config.yaml
d_mlp: 384
activation: "silu"
norm: "layernorm"
norm_place: "pre"
bias: "all"
init: "normal"
init_std_qkv: 0.0384
init_std_down: 0.0
lr: 0.0101
weight_decay: 0.091
decay_fraction: 0.664
decay_shape: "linear"
final_lr_fraction: 0.0
train_tokens: 125500000
Each number is 128 + 32 x the weight over its row's rms, rounded and kept within 0 to 255. Layers, rows and columns count from 0. Numbers have three digits each. The size before them is the row's rms in percent of the matrix's.

# up: layer 3 MLP up, 384x128, rms 0.187, rows 330-383, columns 64-127
# down: layer 3 MLP down (transposed), 384x128, rms 0.174, rows 330-383, columns 64-127
up330 104:109084140135138112110114106113133121138144168166147113113217168087131101097143156106153127108135218185135123098189101157101112116138045065169137129106130154123146122137141095108092180191158162
down330 110:103135191143116136166167239120138118128124127117111156192109113157127113156098076134161135111126160051116147124087150113120058150098100154174098136084139165170162200099131116103134148214150133
up331 113:101119131140119139154146152130126140113141111156088139128162190131112111108092092151132146166156171157135152032110101179159054114105070112093079158124084107068121125221101096080095099174111142
down331 109:139071083099173130107114095155141098156186112143104121115083100131084138116162113051118113112173156074093145110183170129135130126168101170131168149146170113129137164169094197173172131136093116
up332 115:116102109112170143137125145099120118086125160159112140108156175135149145174117056126133189111165126191139115086083137147156100086123139113132152125049122136139072121179128132143081175150110246
down332 090:158172164145170075096134160163075139198086123145204107079068127116124119093123145141102106180133123125161138140186167092053164156110125120151101109179135132116175144127174128156146138165100128
up333 116:150135133098066109127166130128099099123131137207118145163125131154128142158195151051177171106170134113097078166127136171133167107172093130133105123105099185085123174092095138171162114119153078
down333 100:117171122100130116149146100179078064125135182163126077144036153126147103087134112178120113108120086116119135092173066110113125138089126140153154131175167129069111144140107151106155104137125049
up334 097:165105149088165205058172161134100131136104111094151120154136126113150143099148116198090089105131110109076125107092161183096143112079120114140135066162180118196109145197077093105158132093168135
down334 105:148116102101121102154065151113155162076161117087142112130142136129126163165140122174104146139156075136079077180128123184096073104102120140138097127126168133141135157107120128092114089140170140
up335 111:172113139085149129135109145131142178189137097120083216117137076170143113149085117175149129098177137099081057046129130118130135129111083148104067130130105146129140144094083119115130085155166175
down335 101:112155127109121126085112097059148126065106143099114108075169144095083087161161121119079112142151183125183118112165104145107122166140135129077120073124092053174131166099081118112093123068156116
up336 110:096089181120147155127117121090146108162103091119100182139110130112174098119099187143116144115121117115165082136075140143161096129174129105145116066125131158123155199103132168082142103137142172
down336 103:118188130111096036154143153127118170157160126151097130134129072126121132155108038135141138154121107172128075151125156173129078092115129149148114108074119145117153156136171122155065068127109149
up337 113:116134132117164121143081135000134171163099128064107160148130193162140148175110102070095118120107113128153130081128150081137126163167133112082111080120112173140087144142129101087223136139137137
down337 100:102138122132079085066099173200086076077117117192166141107154126124104160121097132120177124145144134086168136164142082113121107090182116110088102160102168130141165118126088121169139093087036128
up338 103:169150165103111153142140139096120071097179131159147135195097072170069081158133152139168135140127132096114137204072107162106170159120207130181084131099111072179141119109146133134113143122105132
down338 104:097142075078108146125103142133107060117135155181135136109110126147195092141110142139149084146140079104089103106109155095159128102187144146159110144156083105148203101086114127149119116114131086
up339 097:078086133148082187154144157079061165102130124146099161114179168119084126188069114083145155112096141103110136164146135096093134148114108161107141123114158108148101159123177123154099097141186157
down339 102:198126145131190159137074153111149089123141098114149144186085103144144139133159120165130123149107111143124106096125153139137152168135153166119140099108133162139162136135172100077090183094030185
up340 089:144124099082119095134134126155126206135076157105128116158083184173111107133092122102138119180189129104124151100060119157154138075101046159101124131091144148162131127116137116100147166133087077
down340 104:197089167091128095132171109111099104140103079149092058167207143077176112149145068145138141135127100155073158180153147124081081136145107066140094150147083171110185152148100123112156127151174147
up341 104:088143128135133156123118162152151112197174160133131163105151128125128140059121137137141112100128141163062166126103129111141117136169134114146081152078082156113147135143131200058122101064103069
down341 093:109135136128132089126165120147120162093085171127146141146114048128144145153136091086121085161125150121180154122169111122127160104131135095140202136112172108147098117117153081181156147124122158
up342 092:146185140113105134126103073179185092127154146149113125166155103155117156137123092088138148137123081146120193096105169118084135061165120129180111157126186102088089145128137103062113141126098148
down342 093:168081111171117137104217132152114112136169117116163098114133178149168181121169193120117127206142172110111128095098143089194137148197127130136191129139207180097131152158100123122151152053148111
up343 093:072145138136132143178140157104097163130123064108051163127186137100133110144171138143059115141127170126149165161125153082090087102086116108169173150158136123148127147095134144143115134183110094
down343 103:099118102118093093083087066117094079143136163124103131086205149130080137079061118102132114162158134156112139140109101157087136127197127130152073140065105116150177154151146121103149127121100154
up344 103:115185105080125157168087161173120097098140156189118089137093108104120144120093075125103127156104113148144108118136089156098146125118103116154179114149183151149059189099176132122143114161152171
down344 093:133170126166114131097126157038188110115162156013111136131144133094096082148162163132149135184148135085049150120053118115117127117107147158113119145120122166118156142093128140088132151101154161
up345 109:119092144091116066099132123084082178115080110166160135117168152088147126162178142110114113110101131143158166124099154068115149124174122160145130127090086091145124128122114139077163081164118178
down345 111:096135155154095111084123134133119115142133162176147103150173083114193117088140133116132122179109200188039094117126130067198126122180164081136109141140115118162080130117146165118105141152155182
up346 108:139154110069096102143110082143112113172179152111091072162117174181059121172109070156114145148139139113132146161121097132129085081080116152132132111127189128123146150189197138115193143122166151
down346 102:171182110102070123166105129098110075159129132146092110125064117120078157108109176133115167121134140090079101092102177201118092138136185161090122149129090086171119037117119160107188125157161134
up347 105:145024182147162125141212171133133138079160196157074204096134133141112101092128165147133141075145090151156153118120122121168146149130134092115113107146148105118108099071157115168174119165118107
down347 108:126109141128145160149141201133132127128053110140178166159109138191119138138136146114097135072087080120099111190080143045145097125118136181149139122122176154166168068137091157104116147182106095
up348 097:081118146167128138132196159136136187135077149132112052112158123109078088113169079142125118097100104133168169071114127110157134191109126154126114100187174077127140137081109141107110119109051113
down348 097:160098102078173139099131116164135140178112081129161132116103149143140130194129132120044110150168072096129078122111141155101165174139094109185131187162129198174126117118124164130109158137076160
up349 089:185098129144130116045175103114131136128076123104123140140159196167111091142111097110125098151086167145139100072159090067180146110054131112114068134167120128132181145076105103096101163137131179
down349 097:147120145165158133130141041170162082101139159122133123148134138147149142125134121125101197142142227125156106132098129110099168104150061124159165141139126133165097141106091156117149167165170049
up350 089:178162145130134097034150179085161164125134079147124149116138099162114093152135103117103136127097106122154144061113200154130138115156119116126069091111101171152134164119175120153111132223158172
down350 088:102121113139096119140120091186147177153118072089125083106176152123053123090156196096160113110089146133100138185156109157149166187102127141090177177101107062141161084144083161098106146089125104
up351 102:152080166153130118162096135127111169105104101087137186065105086132176081077161200104125161140142099188154158117106171092158152112130053162111106161086112132149119135106167076160104103136139152
down351 087:122151110082079217141082165155125187113139114154082067142090141129106117129142063125125159151121075119120146124166153095149068122150148118122176107081143120097136125178159119136135131115132095
up352 092:139156128114150114112168134160100127130063136131091158162077103142191108120093130121119162096182165142125090190099189113078171097144098071144102061136135110101146151098089095129157124061158101
down352 093:129083105135129179094173153114090123083126159115110153123138132147140178124141139127070135159050122124201121103137101110153093138068106117130168151119072133143124072161124125100124110130140147
up353 103:194151133179129115104126145158111155185109195163141144080189083156154140118166132170124136130083078115081121207132140126168116155126093168090122141126164119143148191150132109110128093140096138
down353 097:172158142091138152182126124139084126159128116142125119159167078145119130181108112124094086136068112176100141170115071167146140134146202177065097158077105168102098125167114149124102112160125111
up354 092:095164129113175097083111143196186125136128112133139161137166150124108102117159072135138126164160091127127107139100192160122128085092108148112140176094103127061121169147145155106155114124131147
down354 091:122152105152108140074165218094086121147201155092064134176116113130089108091093134140163150132132129097101156155139149126166104163108130161166166119082130108106145119153109106084093146160123162
up355 098:102137128163135097152130125092105228169162134120146125139151119160122130160161147140113105079143148191102108119127145111179228091114140129057109111164172147169096102049147103124203127138104164
down355 106:138129052121106147159141139176136094126118102145136129162175135141110084097134074128130114169136098166125060076092122125140124056117148157126063119112103131084155117098135090133150190160046144
up356 108:159107180169165117125184056159129112122162130192143103153097166160098114163137107113177136110143106188097143078099155153081135093118206063140133151139147121138063150137139136155057189125126115
down356 100:146124067050073090134111118103106117084169147164146134034138130077108136148130118145144139150080144098106103140133096132168156175180127166090160125163106130151200167130108145137135107114060104
up357 104:128114075071079072164165106079155129172114096155137110134126130149143126096054130127159133109090151152161146153182125149078121118118106144094120060163100159116118115144130182071135166176130174
down357 096:201167148127156094132158105082166171066108185116144158111040129114136093122173183088101132107168157143114114167122118093161131131133115112140160147085096140161144133040148114139125076118117104
up358 096:086132113137120158122134166113073125097100137088162180132172105139102147099116084095184067073130135061154157146147162182132130089144158164111109135140110172108151152129131178118159135159131120
down358 101:169153089117098236156125187093152132104108117105178107122156084130124123101121117138139102095101102149095112087172138156123129154191187120125133123112142077158110134110092134084167082176115123
up359 091:132115122112102106152127097133137086152089089160085152218141151110105104150111105108203114082101097156142148137128135166102114136176147157063115063130146069069134104095147121090127162160168103
down359 098:148085173129141111142164135165104139114122165126158133118166151155131162083133174104108134107210144115133131114100104131161163082139095153167124107176155146099159116132126129164133126108146121
up360 090:126098104140152123191173116156081061151147113145145108120136110149092064101162102123133146110120106141108116148112157090160157141198170163183063088127137096108118109153093131122148129113189104
down360 095:156088121179129131125211086145137073112124079133121161155193146116173148112076106135067139154098184143108145085191165067116117150176102096126121140109148090115111102136131158167118176129147101
up361 093:174099113188087063119141081147176173190104114143102134176095130120092076135110173156161145138172135116155182140113153111125141110082152081140148066114049135096079144082097122067097108176113163
down361 102:106108091132081133095120105120135051124199117112158157141131169064118121089182086096134148140141120138117152159121111145162149118122130112126126104181120139133130130140124095116117069063135117
up362 093:140121080120113095193119108106225133106065108120169053145138183155181142063112113121110087119118137105137153096100158143114102143145163101164133106185093184184126140148119173096139117156078132
down362 099:135114138166087145174111131128176183118172107097121110137078157133101124102176101153088202106076097205121078100120119087107093172052085082089091146037101141156136101121170113123119106089097088
up363 099:143113111074141164127186101132114107111147138150121146097132191162121124083194113145116143186105175119114128097145109151145137081134160127118096095117130162118111143124064125117172145121151098
down363 117:121191084078135164180091118126182114143137115136070132123148164105108093118100098107102153114147046141049101176119123144098060145206159118124105138074173157163131123084153104107117121118124117
up364 135:110111119098134089134100098152062120124122179168072181143140150118087156093073131120135104140132130088142157130132131142119126132121118141071101163099160128135158131098131195086066128158151127
down364 111:165134172117135150130148097140183145141083130061119108135163120167133142126118100138120139096100120171119105168099114148128082130118137136105145176047137119187123122178130131100099102112210113
up365 100:153087150122116208126134135119084129131130123098099119116174166121128084198100111146144123087086145098096160089083156197158105132118093140097114146040114150134151146142178178092128167145154132
down365 108:170081187093128094114176154122177109120072140067126148214096111102083130125130133122122159111099085050086149114176175160162133165136100126093111102106196145123107173129092083131143172120113169
up366 118:153175156149052101151123114134168125169165160096124160149115138108148104098133127154174100062112150147087104114189115116104091144165141129144132103100136108150138107114118119180083107133143150
down366 119:190166103098136146140124176077155133101157110088131158076174170126081088085118197155098139124103078169114116170113163165192090102131090151093104120101104086147155103142144100056131079131090163
up367 091:129166112168124155100183115159154130209116095063111124155162127098090085115094142170093169132113148133118130075143149120084182120164082158214073182101119186147081088127135111109126125127132116
down367 083:125127108161092135057076146148065084091142160114089127169112167130139147159129112121125105164133102135165083114175124123148153164105163101110128108148142096073181125120121116119105126093161078
up368 103:156094087100112076141105097136106166095200176153119099081147184155133163096092104119122083117055155168174120118113094120105131133099140144166165150111120135177074165150152116119164111126073131
down368 093:159137141068173134117147126180125194141197110121152170138097095114131158102132123175122100125144080164136075114130122198108108175104117158090078141060118109094152100130127096185147158157104175
up369 085:148090150108106182143131126071156119165158134195096077117113077142163142144136156105142155115104137155155113078120064132175118112143153123152058103127117155150184112132139137139088170047133171
down369 094:118184137123132138109108160132125096218134153131152140159124131054123080146115097123156107182038146146118105151094132172152158105122083137084142117081117174091192194179062141116068127150146117
up370 093:152127154127110070096112138165093142099049088125112138122152153122119122144117065143167135157164121126142139119116133144176141177109128083107091135144110136141089094157112123184105121155161111
down370 082:149142127157106120149128162133148167090125128104150178132129113140153186141150152120102121140079147083105121136178111137121168194088125121076129139106075182120129141120175124169136138124158130
up371 098:111089080130073150086079164076106177116150137178141180100138135143126129113132106114136175127127162089129133112139115081111081156177151186075125106091137104137115136169146096205165182108137123
down371 110:081071115144069131073141117097128137138088095148143115112098104086145168150169104119150174156137096125157075088084102127132175123136152155157168106063154111148082128110129115117148142139140138
up372 101:106170134200123159157169093104106128085137124141149124149176094138149126076103185092146133146153154194028146120081119129096094108156131121130107117174138118172135162187150121162131089061113197
down372 097:175118145074109154174120114101104164227150145089123120127117172125141125166142171138144155068111179159163108152115099106104155086116076107139150131106101105168063146158139186111205141131159175
up373 088:135158130106107147143113115149110116131098114208125157096133100102133094156131127057082131116109177160121099108035142147078137157147106110143050133109119157104063126137138117080116115109122166
down373 092:146096155128097125121122149107160168139107068095133109182123066164109133147125196147099121114180087144114100146178101110137110122122078106098173146131121129169164106117084134169104144069135209
up374 095:193169089074145153199096141075132189141186060143077156151110147058130144143102133148111130111204104180126054159116111137125118125158150168110126143091122142142076083144126155155144174082125166
down374 089:095055089110109085067134104217149067105180135161133148100050125126116139104151149148160139125066157168148152156173093135119149148091108140170139124157140154119106112163091073160167138103088144
up375 097:178120140175133147081161179153158179120131144133159138110080132190077144134091113151143147128136145108077110130060146104165128079116091192088143126128167135066141204112128140151079143081143121
down375 090:094107149095131151146129083135168184151145194140149137108161084144200107140100146114093138149089135170157106138207104128239151147174155110153130135144098106173136145118139134127127134090110153
up376 100:160165150106143126178132148083135122097073189096133146093154151148159113084137160188079141121063122122135119178127079141183134143125139143073110111139158124142136155136143145110118137145156127
down376 108:117114096096128105094128108139111092105131203131160162120155146158047088137099072125111162155094186081104142120100132165167167048134165180172140162164200134089162146120134105126135101133096168
up377 105:066143138123101158153102111169184084158167161116121108126135173140131124086124094130170147154103136181105099142074082135090126100143112110121121159118125076182118122078148168088101091146126181
down377 089:167092114153104095123119134139140140121076124110174161183056155111094166172128160061136090121079153060137165126174154110143140145104127096126204177168125122103168106197161106166120136125119041
up378 102:111120125125143067133117123124148162128127150098103111220109105099110074137094143099174144133130119132069223130123116135138114139176102170052109082108101102092150082087114133188112135174069146
down378 104:181107137125166135154094152122158152130146156077126177073157141118101121117113068073158096100124102162102063145095104165145114134152128153102091144131098075125086153141130165128078055120105134
up379 098:119172130096150121119144156124202103142210179143136111142150117100149174147097114114113132180082130136146118079129086105139124094090085149146123128109120130149111149109082119078148092110128103
down379 090:097122090176096105149057087165156113159112127127166124080118056139081138115168118131142170129054148178120170151205151120077135101158143103151152157134144152092166119195121139135157112112121103
up380 096:161154153122130121181138138181133087131167169091126135189145118115081132131164125175085123185069134105150139067107118064116108119149156168165118113177076166081126167169096147066095135147155155
down380 102:125148140171186132127167172174107138212141133125085122084167100085137105120126201165160119109086080121162112109166147150120122174116171128108128113111055089132086144177085184120112117200157121
up381 079:177105109143150088114131132126107126154077114208128184157082095127116082090144169084089109137036141126122141144149155135124187102176117116153108081108138148124141119141080142140126173158128196
down381 093:040132162100137142075100088132144141143130192143166167129107092165153096113161132181129126157212134121188175125131110112096169160127180181120118107097096137133069181141149164088082155087087121
up382 120:100105152128165108151140085102133126135084141134135092118183107145112197114171156168092114144109102155092116120174099077106159197175123086178145134147181144165173130124176116115080144136189145
down382 106:141138089100130154123072139110195184147083137113194134177178132121127143167084120084144121133186102121127090144115149133155127142157155106145085181056095181138101150161128066107092124047096099
up383 095:115060173054115070141107160092166137084110178107097153169168100085147162104063139085077102129107136114092093160174133049120098158159119141136100140074105140080077163120165169115149125167189061
down383 105:142150166099119123123108154119137158167171124084080147147111145163124149118170071030128122125160138146096188160128087160106108129156096139088168158124163134143186153102175175128133121122160155